{"num_hidden_layers": 14, "head_dim": 32, "vocab_size": 8192, "hidden_act": "relu", "norm": "layernorm", "learning_rate": 0.0118}
Each number is 500 + 25 x the weight over the matrix's rms, rounded and kept within 0 to 999. Layers, rows and columns count from 0. Numbers have three digits each.

# layer 4 MLP up, 256x64, rms 0.274, rows 122-228, columns 0-63
504502520499504484494527458530511527503514502488472503505512459480492494540524514480544528512502546489506521467499459473480528492480484472494526493479472525401490507461502486494519521502447510
482520480499460516517570524560534524506495461516497507531463491471472507478483505467471491480554490496514487483507505568470569482506509478504515518520504515518536512469518478545511466512455514
478501525491523497470514466440483540524478490460470500483527453500543551490489510505507491523494496481526501490505542490511503497412509487526470559514486548512477497479527464525481546473470538
483495500476477518505491516495496491516521510518513518450494498504496502497497500502509528501489494481484502457490503510500510506502512490496464489494521512489504504507480490505498496497495497
537520516505487536515516482487502510515492479540476510494475501514518507447494483509493508477525488494474501502481527487491535504528502502479549487501511481443487502525472509508496513489495514
500467537514561498507536473509520482487473491515526517535498565481531538544512507540547467535504508478480480489500495522456501526484513505484477465480470511445494470497441505506516489510476510
514464532464466503502511507516521490526486492479517507530529489553462462512507527476479532455529491518497512500489462494487531509500515510501478501480543516476550508497500509509493468500452510
524497465501531489531506450537579473498491435476518515483561465505470504503497496541508518448541491464497464441491450531475559524518531477513457480485522507420508523528437563497549482516489506
496495522479499500499484502517511535494497544467541503483564481503490487511508479497494559474467516492518493554523486519507520463527495518469472532497494493475502504447538491511515524487490492
513503556501514494501481476490494516477499537540495494451504500508500505501495504518459500491450493541516457481502502506464475441534514518461506514470524503501485493500523516490547496524541495
489523498511522482533530490524510503557516470455493502468522509475507501503490478495532460479517498518488503518505492589479504487509490513498462479501468505481503452514478523489501531504512523
483522495489504494504547480557476531481514475465535502513496550503478468505529489527530474486532497508464457547482488499452499470476497519487498497480515467508531543506461519526540539496529491
524507493514459494434492508503489504505472511577483541510511517520514496560467489529562529504471482516532486527489470501460522485498499510459518471461483492463472482463512505458504499519468482
485513529527474474493488505480481499491457505504519532466505487529460537542458516542493502525481505519455577516477515529494459519495475473495541489505507533492518509503492536501506521494499500
495464536505513499541537502515517488527456510458472492549500521445457491530518497483515502478531502453511500472494464513498522504482520512482474483498497535506487509472457516511498487464484498
486489529550473507495514501522486527496465509470489502494512533499454489490487417468488459500504476564492501486471515475493502513484502475465498499469511496461489502500552496497472480459503513
514524502484495501545502486492509447521525480525511472487486504508495504519506487546476493516460499503504518518481492505484479504490505508479530522504506544470484507494530527507501467487474502
555457536517518503525516529486534485489497539484488500552543488509505516492520461504498471466525502462494444420499505553479471533495532523469437500508539478526480463483493492521525443474428528
457488528498478514455557488486530519508467504461513512486513489535469509508488557524459507519507476499461481488506490522501485493519557481499548504466508471434453533467522496532536480497577527
537522492505509506523528499501503469547463514485467477475533495506500515509521510503554488507527497497464502514482474512494490482453491515530504496465462461510505512487505481474479508517498539
553502497498442491512502507488510509472464488518512552520481494524518442465504516493515491492507505518490495513469491500516535506487480531470510576523514462487540489519505542448476555455548496
498488499512510512505503479520482512473517514472527493488476531468511488499482495469476515482480493502497500495492486487511498491521495506511489501517524507514484545499528506523498495530512462
479499497492437458496482530540485521481505476473506507482539488535483468473496476472495506490488551504527529511533531492532497496491471471485504531541501498530487513465513505479487499488495484
472489493461491479489499515546527497388551472454522459529476484469490542499516475527514494507521499527494494487540478533482526490497480500521534513522517486477509534498466520498516522513500521
483506465489500475501464517498508501437486504496481517515529511523516475512489480508504482530526492542508484462569481484492534574489500491492494512504476520492532470502526488506484533496472520
475542495453502484479499499450536473473515515481499485495498500514470484489443522519512487467486520456487527477460529508518509492462501502524501517507509479487448539486511499501497509459471500
501468517515490518477496507516482483480512460473469516494498503472496492517518509479485512497492476521471525514499485523512548508484496521453514498490506520521541494495489490532517498500522484
445481542492503472513474513527505554460473517501468525498496508509495558463488497535463533480480484491491492495489506485506406531476449481497502494512456487536472532484543501521474486515508498
477500522518509514483487544495480488478496508477504516477503459493449519506523485488453502510471503519461535493480508518499536514513457487486501463502520483483484509508533509534512484486540493
581550458502472493509512488498496487512465461533475548491468493544509493465491523453508503477512508497516469477500499510505476493486504494503585516499487489477517483481501434467467525516499531
529495503522442489501489520492519520494492533482504485457516488484508500507468484450461519506545463516483534492485536530509484516511490457502496526478460479535500487502548502511478493512505533
476494546470486492507481570456497463500456517494507535480417571529475525469434567539447487489528457589476533469512515486482565550435463509515481472518504518521441464514477519454536481495535499
506488484477483490481525474473549556503479480482530522520490479580473486483507510460467517494454535472506456423495509491512471482491483526488501592535546457495505518494526499519512547499504523
576485567488463474503508507476480493536441460552491511528514500484483494508482511528509474501485498540490523508492510519438523460452472468489561498472470496483527503484442461486486561486486537
462514445507496501529491478521515505507467515490509509474516516542525497492489514519462519465509467485491525511509472525487511465501499483520489479502517503496491524491508500548462489473487496
553528518514467531506530480491509473500488548563540464454531491479478564468472488475510506485449527490507525513533471465482501491492477532523581510510479493516507482464485500478443496490492526
529494472510523562414491543491543475538488545486477521530471519539477509472452495488510542520491501465514511470551451527468548471548518536518480492509496529467476470481552488502521498496462510
497508464505526494492491514484490493462475486475516463502510528474446499493488489460472531516472494492553502495515504503522506500499495493487482535495511549500490484487517534483542465503500490
567450500476478474498486492511513496516498515529516502506536518488517474507515520555518456491515492525501529495499550506507488551495453506495485468461448496482491478521496523476484472424508521
544483517487501495549543454507553487498489475527511509527540497489490466527532520521504499515529501506578502472512520468500554520497483482470443473463459510467512534478504548495546487492486521
493504540491501500493520489497467482507477506487479479473496564515518496510493512522545524477530489483463510526535465545503508512494538490514501492475486506462499505501469487461497507511479492
474536505479456494487478510487494480483522480416575550482530469482475554483463504523494526501428526491484563444527502519532489537501454478522523510521484505511512479474522491485512531491477502
494481461485526479521511486471512492472504516509549515483501494490477498459512536475510502498467513501498528495473513547494507505502477487487499508478505512549510508538476500515484487496521521
502492475503483534513480521493492503489513500510501522500499480527534506486533498499480525484472523515511479467549523520528520520472496506493530481479504483508453518468474476523529514509493466
507482542486539542502532490454526451477492506473493499473524448434501456534496507532511471533485499537489472490494523514484509513355507495561488457477516531471444591461491478502511498499521538
505446470498499481528440526508478529523500538476482479503503495581475539485500476514486529463528478520517503497527516533490534503481531501453486512515448509449489556500520467504506484463532503
522468513495502480521450538517512527509475514479458499491520513567530508524500515475484502504511516515528510500572498507506549489491472476477480484497505533487442471493504471487494527477515525
501514497513456496480518504523524503493474491464470499499508552495453497539502492476519515496474530487490481494531491491491484535500504498527503537496482492504536495504537504502494516515491467
507494491507505497492490507491496500494464479486482502526513504544513507514500480520483500475506521532506502470515493514456480488472525531503506498497451487504499505509519516483493548488481532
481476490534466514505486476501519495477477513524506521489501517494513524483477488490452507516478496540504483510536517502535510554508517471484515504532518510507494517494529486513524497509520455
491467498508485478462511494541515498521519510482497542497492492524490508509515524516524551493526486507537531527493448481525495555446463463479465453483473550516504485458515479450455519417533490
516502473492502485533458466489526529522507482464474491450526498490481572531529500512490499483515486480508536545480495535459489480465534556482462485495502491531474522528506512468512487484509486
540491518465495494529538522509490487502496500519516528508491499483508526504518489421495493499497482530507487530512472551478483498489500495507538505509515528542507491520518451530492487494524534
521498532498500559500524472520466536556525554460508470505468522508407514476447489498526482477541532496475456476445484512517492516452503488525498522475491493527527541549483502473517517497472520
496498506493487521506520523516480500546504480517501549526503579482495574450503498467489491495500452494504467519473491496485469489502479473459518494462542481558479472537492480510513475494476500
472539520516483558501580499517504491504502528468476515542491472518480512533491538480485500508510520539511475494522449476513521496426516553491499509443518495446496497501513474479472474475440495
496492497516455464525516492483496560535521510509514499570495510471474532479485450550503486501467475527494523502495500502480512478480472467515509514460518490500486509502494527460524493490514538
505477489495456521530562481508528489477499482505503502519527497480514471503504495480499494487528457506493515509522520501483500496471494484510502492506511497528500505509459485531526486516524525
508515490486503504525525446483533476488488508500493520473500490524497534528485478530508521462494489447503495515493501495509509476498518483486479471486509489489503516540493606555518509507493492
530493488531476506486494495526476499496472506487525455519556487513519511510476519475517472505463489474460502499528468563491436516504492506515505512510478529493466557474516470491453518514490510
527489546491517503513511488475516507485514469498506530510533488499517528520519469504521527489491490432519543506461512533486523518511539525489498475457494497504496480505508486517483537504485540
465501502503555492544482504512469486414440510474487500472549500512509518526494493519501468543486521498575512417495504475475455517519476495495528527473437490511518496416483567523523478476493505
507488492497522503489452510524506506535493484472481504499499477505474533488512506498497502511510514468469518487511482540456549486499555542509497482497515517470521546489501495505476565488493468
531496497516458513481468494496508480501472493473517476504493493480528496507487550496481408503489510512489499497503493562482465509510514518467520566501513484468489500495504516491479470450468480
508549555513525498468541463486501481500498510484504485505508464508514514479510491502486451487492505502511482561502473477484485540541498460477518515485457499477503527490509523515485473461485502
513458490508555475510500486528516512496504475459484497468507465524484476541478505471491558491496500476510512494481476514505501500509531488506481533532457506513491526464514527507538461478521467
530493494467491488471512501475480461532481546500552456437509480466477503428484484440529508466514469523524496470515391461537515476540505511495531521502467500509452499529511533456461488498463510
532453507531491496461579508515480469504467501505453505503510519497521518524497513509493509462535468525486536512486480519505493506479499489470501483473519550525519465507501473479475543470530512
522512525537524492500486502445536519552485501476487509514498507479512545512518486486508502475461507483541541487503506484455470519482516506473499475493496484496500483450495475511457513452476496
495501527523512535470529490455487527528520538514507483451505473494514500482521529503487495503506513506497509496527480465499482565474525487516508502485495478510493508505505498500506471481501477
509483529495497523495489469518489506521475490494474515487500514506514483527486498462512439501497483495472516493487482503504496504479499489514486511514518520475514538520496501498507506481462479
533541497485523490492475478482502546502517526479496514448441496513517535500494497461529513503486511480530447513504529498522436511483476541491499482505479512513487490502525474479474496439464504
487485500483495534523501493482508499482521507502485554511545450504511500517527465505488540473476474500525520508521479473493487516483471506493509535502502516485476492509489486509506481475485487
453500520499481530464482527513525545491506504477489528504522506495494498495458503472479500498480499512524508498501554472497538490489502510440501478439528530483530505497501516503530511500544502
468535510520476456481512479498547508511533497523467506499484492486498474483494476506489489511524466482500485514446450498510514542479502487497522514478477474474482528518511502548478506522478514
452506525451494500524527529498488497449495500478504501500529494478479471538451506496521541453514499519499507500479542548511507490454523511534490564525496518489455515483487484483510512508487500
504496502507497503513494510494481499499495487491505507471502498519497482504497497478506483497517477487521505495511500517509497508508469476507515493505502498484518484501497529486493488499482494
496495478472475480495494499496498515477500520523490487491490475516487503459507479497510528500519503542528494519514462524485494508506507500501488489471516493506521502509498486537513477502518502
470481567508548496495540494531489465497464497491474503537469533486517494515483488531564446498539494526506489510529504487510466533521498469515467496515471493496469476474513494519508530511469508
448534518523526504514512522546518490408429491517545525480493495486469576505488465543511517543511459482549542475476519499500536496492485452510521500506463544455502489473473544479520559518494483
482477524511517541495505497500487493498491512505497533479452520507494526511496503536482510517506494508468506528510527497548494499485485480514516511530493498500436476492486504503528502491501471
520506525465525515489506567484483479517491506475514484472499483490498567456510501537521472499527482449533504504512493471479483500538504526515526627482445494546416517493478459483500502532540545
537504488484554491497503519495494495445538553456517523496484530521531512488513468492485501467494511478565485510535525474520503528515502520492488491509467470537492489471526539492445515448495498
515504517487522554461486556480481478517521543509501515512498494512511482486527500499496512490469516466500482491509517482530528493495469536511481503486486460503484544485522469499491497520519512
480496521491504514454484512540533498450494475478478505507465510507432530502450461492482519487486542491491461482525519471468542488504500528483480487530493484462477530503516525510485442494494482
562451529518516556498496531477497459532508483490554540473494533515476493490499504516508519525427494540477524460495533524473505469505498471485497452498514537460543518481513510491504532489513500
510556522487488464496500490525500451481476511499502532526521500519482462470537480492504476487491528531491458511467533519475593520489500471498469516475512472487490499518509523507472536523482492
481501501515549472506471543539543470476513518478508519482516492523473493481488503478495523518518501475483519439492494499486510514522517484515475516482460505521462490480505537504481518523510509
497480431518465540538503525463484586500517523473516509481502501520473507470510482523503557499493448552486561505449443470482536490516420496509521521478522461483480528462514572502486510477535544
543504476503462501504462493487517504524486534491510479467513484526514485491497491478506495519507522483442469481513506511518492513476505550534492515469511482489487525553490524482490555512500490
555523471505479466512524471523473539520482489515495495496564488561453511520519527516479530485456549505500481497488521489521428548486418497478513520488537519507449489495533529508513491485524514
495500494496518507495492521480484519489519551501483478487491477490518506498520466480485528482492506489497509485517509483520475510510463503537514505496475498492462543517535498504487484520489530
493508525478528487474506508484469477533472454481482491484520488502479483484432531481509499499478525595497487492446527496450536507418496481493490532519498472486404532501513474474500490463481507
470546508506522460498520487509508475467468519513557555513469498571475524492514484516528509506499513466561515530503511489500513478502516491472479498522486504490497476497485524495508541446447459
469477483492482520516525508524550485528457503462482603524555519468461528508524466491473522514480473480488496506520511507555478486511479540448505483521483504505515556527491485520513524479452466
471502471512511482451495465490483544513479513475505543506496523494472516456524521505487528456497537533470501497496512481499492486505460500541517565502521494478554520461494490493531507398480491
503504516475498477520515475514499490477486462536526513519524504512530502460469509469499523497510483497505479477499504465475537521519488454506527509502507471461497491453486505523520532453495504
492493502460535472495511546444515484472544517495521536486454514510506508498522494477505507472456495474529496557485525463533516471501495522519501499496489470539504533486516471507474492505490504
533455520449502480486522521511476522500482505462544507502510485489450519461493438513517492489439519465476522483489501545497552461490476502509483468487488497537548494531535489488455534513500533
487486452485475480473508484484497518486516545494512486487473500491478507467505453503496502473481494490516487520517484497513495532519479539480510527486514502490460495515508505474495496510504475
569456469448480483526448458473526523474566501476559587489556509512503542470507517532552525509442513496559561507520537527469555496537487475500515520492518472493520479498470441511506523448474502
494465538516515517499507528471484471477476480483502502537474497501471489491527465511569515493526493573483467483522453517500487529482460501521499556548493484480507508514518499528496513500517562
532531503489496484459470492492477553509501480533509532510491496477508512516504496483487469512520481512503511487502527503470478526475494518530519494525515479497565500494540490482476540515463513
517494525497491474500504456537495494522470528515527481516516511505473521477459506508530470505477502473457481501524482510469498478539494510504479478451516516465515471487506474509485549472512500
507452499536560512502576506527508482523457439511446504488518491461484509498497526501526497539473482484568518432461495481466518525479493474521476549467469515472482493464473450533498467515520470
481501522498462476493487508486523527522527550481492533503492536519515508507494466517513521501505508519542550515511521495521485514472480483504502500520476544506504498480503476468456500483468524
485471567472510494525473548531498516500484522505500523511524517524499542479467536507499488476515475510503460506560536500489471423499501483521484468498482498527483477488472458519453513479509533
# layer 4 MLP down (transposed), 256x64, rms 0.0695, rows 122-228, columns 0-63
504504504493488505491462494555520504537505519492501522530511523494516482479436535500496563513511509469531530454478523509499481542491508516534488506457492495506488485471514540514517523510485464
480510539503485446531530444512484475476494483454510521547484452488480543517508537470540525536498501507468549506504488513502518465499503461490495502478470553559515526497519510493442509405441523
538509507510459574508547556529434451522489506572544513488482460523518460472467501527540493480522468456513510554467510526482505508490509516506490447477450496501528476508511481508541534518512455
516515504525483479513523487488504507505511486497505495519512514493517497496502466504489519506514503515498525522480515481491498491502525490499505507503496495497483478496491490505500497506485493
513492500516499541526533462521482503504509491490483477513492493522513508480469525504497580493536500479482503493487497487483483512496502490512494493508496488507502531478478534537521498473513488
481506458519502442521484568515494532516449454465511544431503485475525511421523528514512472528487528514493477474489488534494497486482516483487529535491548486557535501459519549510470490450523496
461500538546489465478518488476442518463541541492490516547504532476489492552490481478506533503510472499496549488471470501487515488501511473486506493519517506455483510509505460550507513504513498
508534521517454505520405420496483486491474505492525509457600402484551495453493546487482581456481475476513485456482469495484538477530524515501461529509524531553494570436488555569535472507461499
505525477505463507488520500497509475501472457502481489484492530523530482489537510518519486516509540508520462483488504467490440509462498541524512501549540512533480539502478514493514520500490486
474487524551503499462470483516503549505491492511482504490527527501509536499491473487479486520497523501508499476489498487511446463506512504488502491514549516517455513517479517499501486513521490
484531479489514546505535478488475477519547506486510473479497510487483513507470468483513534497524498462494535503487533486485484494480475492487480485503492470476527494537456517482518504549549485
503505484484476498503479492484508502471493556486497509497476461549489561470520488543481491516480495490498492470500548521491526499501489494494491505475455516539526511491500492466515530478539499
473533472470533519470510536486523531508500521537474490478520522477516510448473517533492459455513492434504521500488528464512495490483509474448519555471510497530516505464514489481485552525500502
498514516502527503535537485516485462514484474487432518514470486526509496516518471510513527444488502522457517515495530506505465470490506540462499494482502510504528484544513486499485479481571485
469512487485511509512448551489579459519516524506482478502528499498457490575533459507521478505489502491501474522504520520500475485488525507525500518449491448455469532493471464493496551576502491
482495508534475501505514499497514509517473508573457510485511449522514504482515521492526487498529511555511522574522537481477515486495482485489485495506493506508524470509517471502523500483477473
479534486523519524497484505499494507501484519506508524492476502511487481499458488539501497512496504489490525472522472472513445491486474502505501518504500525535513474494522507514501480498523514
521447513468486459511473512508563457470554481549503499537494507500479485552551475480480513509521523528508535459485468500493449456522464550528514504504491523542564489508435502462484495498427519
447506500516506538489510481448497539501459500525470498521491457450452543509542457482530510539453506553515561482557553514498526481537513483485546503471469468531523509448485501496442481509508520
488493507480483502520495520490490548463500490504482536511453470520529463445494490514518494506487512521502526496515524472511515492500499521514513513488498521467486447523505504499477505483489486
501477493541505517531570518466458499514497489401554484471464504516515535479517532492504483470494527518538485513483524519531522509508500458529443520480488561503543478451520485473484509471528496
505495500493483498500501494469496484519485515509499514519522481503498511493503517495508479516483505508469499500472505519490499480483514468509514501495510507494534468510498478478487491477525500
533515505517491455512453489516505482525500466484480472495523475498507516471512521492513537482501523493506538482479526516474491524496523500474494517528476518540485533485507552504489500466482464
499522544533499525538514449519489537494532527502477475461514462549514522492511483490488488469515530518464544492465478508507487522490530498497477475512477487545522512484527473463531446461474470
524499492458514481508513524508486520496517540505498514502486541505496542471484503482524463499490491479474498509478552484478491506480455487496495490497492499519506449521504469496517475527504515
543508483516532518501505482533493525496457496439500507513485515519462516528476476512449486488519474458464475503498476465511480526493467528497503515504503508519553501521518553439503524525507491
513513487466497475475482509490479503499497502539512495530489515504507538517512485512497510504514513509510497506488536507502502509508497491505528464475481496499465478495521475480501519499508518
499546481502530544479460497501528501494484533503529437507555466498507449505577505498533512478521497513513474490515484501478505519500511512499479511444527528432560523505484464529506524485478500
512488436502475491484501490481484515517483521552523507513503506507505538490492517491507516524518528502546493497497482497496453469509492510506488489477506494532514492473507467488508498531501512
488470500505480508519553564497533511511483487495494498506470444580470490434523481470559516506499523506460470513537493523482495533498485487542487526499499498490545467523475492495513471473528528
490458486515476478522491499467478514484440490518520512474503466522492530458506507488515489508517497486469529517484537511490505510496500501503488506528515493541451470510477528522507498488554507
510505486462484522535526521493493473497494478465492585517521522477552464513554529482456453513467462432462482363529482511470524515472468559514497527545489545586514569599433512481536526531442508
524476485438536440495525462511500518506519455442502459549536515455545549523502524493498531477485544524524542495490526515493453530504500489490505460461519407510442451500531500515485519509488498
481514489503528512508538555496554502487514511464455557431481440560554448417490478566560459530489545533460451444550511496493509494507520524561498508451487505473531429492461510464513533472550532
507496519512515476478507505491493491525485504491509475482519510485510466558490484483509475513497548501511523478495488515500501489518496486499501512540500516526492519490489495510489499500498508
486476543505500509499545560476468496476536478558557492532466473534408511503497466497489445514499476499477522468485464464467434499474489494537538473521521533464530503543487446501568498504495515
486478509535463536470485466511541477500497523515501495503514533546503534497508504494524480474445447498507509478516531495491561463537503520548452522499484523539479513493529497484481493535538515
501496505495465469503499502503511529534486480473504519494500496506511502498496537488505461497490501494471510500496466449500505479497498512509505509512497508512477474506511497530471522490524519
523525503498483453457497512487460519504520482515510461532514493503487455489491510527506477518487510487476504484560513555512479524485503525487468504471480492507487483543518515515521501519453488
537533457529545495528533463513491430428498543476485516561486496474478486476545511489534509509528507423497513516478496516523546505467513521485466466488498486484546479496449555522496487521482469
506510514475514508499502489500508481537520513512505444524480517481485514509503510477541532477506470506522501496486472511498515495489496500482524483498461488482496522537448485486488525469451485
522495543487504436549483465488499467497484473495485523482505504495485504494522481500514545451489518524459481524438487485490482555503536509492530515526471529552481481476507537482543479422525497
510484513492516538496484508540545526540495493507498503520523518511522496521471472504503531486518510493501495499491501471478474456509537504499508500492505477471501504473475504518505530534474484
492536452481511514457494502493508532491509497484496500503535506504508488500453479517499518522514472516524459498522480487506516487497484518515489534527513490476536487517494527461521495512519516
507503499504586473414478445493528462506501466538487459398598534568451520552491479489465481468527497575491456515460468542537542545505520475521547479513444434486486576528455487382532488431533495
492540520519461507549493516507558509471515480501506495508495443491467493453513492522477527505510484510497489490544476477497459516490511470527512538524499539492484472481488493518509524497570515
473533484513461501490512454475500504497523528533503502512469520504513496540466458469535504513486522495476520527507494473476500445524498493515500550520479544482494515538476461469481490567484500
513513497501467505509493461519496485518518501488526519498530526468531532473520475491510499471485521500484507519523529480495513487477497512519526555533506500497499506498492525486503470488520506
520529480497527503528502491470493505531516502495487512482489537528516491495513470509508480537489484465499489487499530472494505529493515474528499528468523465497516491487503483484490493483512483
536500468503484527497508523471467483532476502483474479512510514535486486495502487488536487527519469517466509534464490474493477518489491507487509500508507498501523536490498509481491493492537517
470529499478491491474528508533517556477533508530501498517503490496479515554508425545521495498477531508517467547476494489497501473478482539462504494482496521572540498502474428477492524518480494
491461479507475465541544561502528525485493508528505499505519467512542492474504485538494468528535496503444494451525502453532496570540481511530527493479516451512471509472470470516452464492476501
486491516488522512484499501470486481474514513483501488491502498477474500471519492509495499498521487479497524507496506492477507477522511500483477509474509510488493519512510515517502471513506465
495503600518465492471487508479479473551550512506503522460465472472452494499468475476499480501548535509513477475501432455480521499530500486548508489467509470553514495490484516520484542457433524
468537498478481524507442502539546493527546450496469488527497462543507496485502539496499504505557498479472518521497487476499464581456520502518468493533524507517516492479526500498483508474515471
529502533488465517482463459545483553484452533523446489529471526518469489557557484552515507485552512446504506481488528471506483486484524507516465506487497512464499488484527564453459558502499476
498532486489523483518497535509495503519525499489506527493524509492514522479478510518516507497470539489507537511495462533491499465497495452473549491471433494569492481484503497512502473502484504
504511513486503467500511488482519488484506518529471500516486510495502500512508483512501489503481460532503502516498529504498497490525503496486509479482488515493477495504500481490527496488514524
506500530475498478520488499473474484495507492494515492540503487528493473490502474529483502457520484543508502501481497482505492475500481466502523528522482509503515532487464496504488512455477465
521470501506479479462480494513453512525487499495524460490528536457508494527492504470510454488502501475502517517483508531497476504508500471517491491510513525506497525495501496508480521499483506
533476499490530478485500511517511490536485468504492479506484506503517515473471489493473466501495491491509518488541458516477516534512528461488542508516488527460504484523493522493497505475492509
436466510472537439448473507506497568524458475501466490505480549561475578490454484511454475460519542485489543505488500485558482503496508491516536506519455474494487442499522509481450531497537509
525502480506450544522478527501506469467469512500478494530487466489486503518499508517513501510504479477487471503518484528487505501533503523500492498498455497514433514502530446520500535497564506
520503501518457527486487506501482543504509528512524485515533517490512461536491493499507428476480495466498465509465508544499520465494507490497484558493541493507523538495517462507484542487491498
505502477459491468498554495511497518478505517516519507520467509546494521505470505524528502523493517534534504506471523465467457491512496527498524539484510488513493493475497444429466521521500496
484525496521475480515446510538490480525515456511537465513535504526526516505485501519471516474500534505486502474505485494492507486484519473508519508489504491525459511492494516515468529512492460
498474539477527486421564542463463485424545522542530514565472521503455506557484466470496476553508512476509476515502544499475492479523446455562516483518498499486517476566530446442524489537521461
495501484497525477502531522483458523488497463540465514540480545459518542512487430498510503528502476510507521472473498489523496454506477495526525437499483475520495512534506460494526479566481535
522509467487549506500530500496504463466482472468496510537476501501483507469535513513476512500516500529516492513508474509502479516461491558478500514517483484503500507497472447484523507511489496
495511520498480493485504504514473501487517479500484501521477508480474481519489505473515504489515493536493480503511499503493512512471498481477505520487497503497518496480520488509519494507484529
521494480482485503488515433519496480507514520469491527508513504475548494551504503487502474487505476520547505499498514494503503516533491545465498492506511534473511512494517482508475457492509472
537508483506495510534536495454530513450513438479447520515488480492532475487523502502509558511488484506518514515463476497504512536493500575523478515482474473519533515519503526495494509505490505
519546527541510531484508494529506516518487492498518523506491539512492484528478512499505487495526484506447513482483490481500493496493497518515472500522472511479496501505479472466490500469512476
507486509471480522489522517495509551514502508470471506486500490536528502491479479513513481529494494507524527512521513441489485510553487483474507500503482490508506469482524508482508515495503510
498524511498520544462507482507459554490493514480506527506489478486474470511451533500539507495493480472472511488515499504487493523497465519491492535498459496522531525482477498513509492500513507
487527551479499527492524503525471491503528502451524472493539479504511490538455571484533503495508511460463444494499479506502517520485533520538469524491556527492503498495456523518517509493496486
503512502506510509488515500508493502511495505501488504521503493497506496485494507481479497490499511477493517493477528486513507486493522506502500511506492503493507487499512496514493492504488486
489512514508502506502511483481509489513502515512537488517507498504496506472497490506503503503475508499480543491481499493505505467516527490510523507499467512489479498507465466503487516519494464
477507475503539490494497529477515490496515527544490504484469514452498525474522463537511497540469498542505479515506483492502497490504458507519501504483530479551504533487505450488475487557544506
515463547531503485515542486471439575491509551431473525512503489468534494554439452469487475478476506544506477541508519492506460511492507555506472500471452540553478474526499500472499477445557550
506524525536487503492488484500473491518479480551529492506508518488497481507541477510521508481499507489474511493464498444475466506473493480505507484491484530523492542510522525540493496503489508
482491493503516474522556476468486487486476546515460548548450509506504502533506461481522520525476435508453522529511481476485491494491490495470500447524490524469447488484486431502471501514491486
510505477485590499494508507505558506456471518524484478483517456521480501466467487539464548518506499535479491485560525516542524517492486542444517450464470479538517524434490492516507488497501559
509464466492486473526471476502493483489501477490476500518518496497505498539464494491460534506542477498500519480542464495486511486501516486497507483491497492471503497507494530505510474502452507
506502485497492478525508527499531478528493479495521495506498489516477521410468491510524521497474490466504505521533500503524530509527561511479473446520456460527522497527482518527494436478499519
471490480507496540482527468493510420489481499520542504461474520472502517470509461535467530587502477442493503495518475557511520505545447515503461501420471474507514480461462521502473494533530526
490526534518523490520498484500505504495517547485511518506500501477443517500489507492555512500490482472498490505495486544485540509507505521458477495514512489540523514488465475491510517472544500
493499472477492501513455492489490519513483486485502489511549487551507512511504507521483497463489528510502506540478497511486522507480519491476497526504501516509480561505517474504498487520485510
460520434500546464499517507490475458465480493509545472504526546470454540478558483515539439543480566502537491530565433546500509511522474449487512502532459503542519520510492484489459507492480516
489487504480492503502513528492517533489537479509462523477489492480506477466508491511513500542478501500517485499517512516504505499490482518524501514460484463469549480483518473480502494501545510
509504472512501475501477487488461491546515529494459503501570536507499515540490550440449518531477589494494479532501485482521437515476492500487449487482512511541472501561535498556485457498499470
486523488516521505486525498484512487488501470483486514497503508480468499528503543503506492541530513522491500504490455528501512476501498511510496486505538509455530487518471509489492520507503498
469480554475576526445513505506543498522488485542510438460565493479541478547425466539502496508472503483429492517490439513481540531499471472516495486498478494473531502518458563536504598474516499
465499516500518555483465468498526545468473502534494434474514494501497525503474522526473474469491475524484476508450470503506517477510517535495500503477513480556484551502505488506512466509499510
539535559458501549488536532504510505533496474507485494542511501490465490513469534475487533532551451494518519455507480447463560534553528464451515522506493468514467534491494464463560488543508515
564507472457501465513531503515509450537483487477489528550487547505518469525516498487503516519498487489525464496506507518450472520505522464453516505522480489531470534492493491456516472539502489
491481490519516540489533481499514506489521536474535518525485540518513515464461521512513539461521488470494499524465500505478481508487497493509511491489485486484503520503469497524516502486504498
514521488524473508500458469530483499513478460484547489514533483507492533497478543477491492496505464479473508504537455532508509488548477504496490507516512511462463491488492562509485504493470513
516500549497558529531495467493514501518527491490511470480448543482493486496493437493479542500495521510488493509543498498505527493506514434501518569495560517512479510505487492472507463460452516
493508541502525503521504509510465507526465496510488533455527497462516518510511538517495513504503534542478505502508505493526489507485502484528513513509489525509492505478496460546483496492500473
527473559504502499552496494564443511518483469474479529482474535557560520510489521482484519413503457510481539470481444475515459491520511490486594510539474536480466466563478588504454481393483502
502507515484529494515456486486516461486510483492434484515514524467516476473502511486456516509513467506522481475499500479507519532523467533473458526537549481510507484464551542491494497530503536
526496455476506503466490502507526501530501502478489500499534478504492486519512519494495528521511498508545491514510536497497521490509502491528465527478531500506532499490494524503526496534510494
491489475496486535508457488512505495491513481501507474487531505490514489524535558481474532531508522503526516490538473517491501503514479538515485511461538482491488551502483515519492509506474497
513504488507562481489433525512479493519556405420518492468534459507474460547453459433519546456460546488496507488500447547496510466530534504481514479514500462550475533472475493500460492504485493
495502507498519502482478484506502519496501528489493537450517484487508455492485510490554553529475516501500536518513500516461491519483486487507516483502484533512487509475472494519485502448473489
457535525497469507505478503531527546448497526484568494486520499518549522509524491506516482465494501516478492524520512514478499481528472510531467568525490502471481481489517514451543462485479495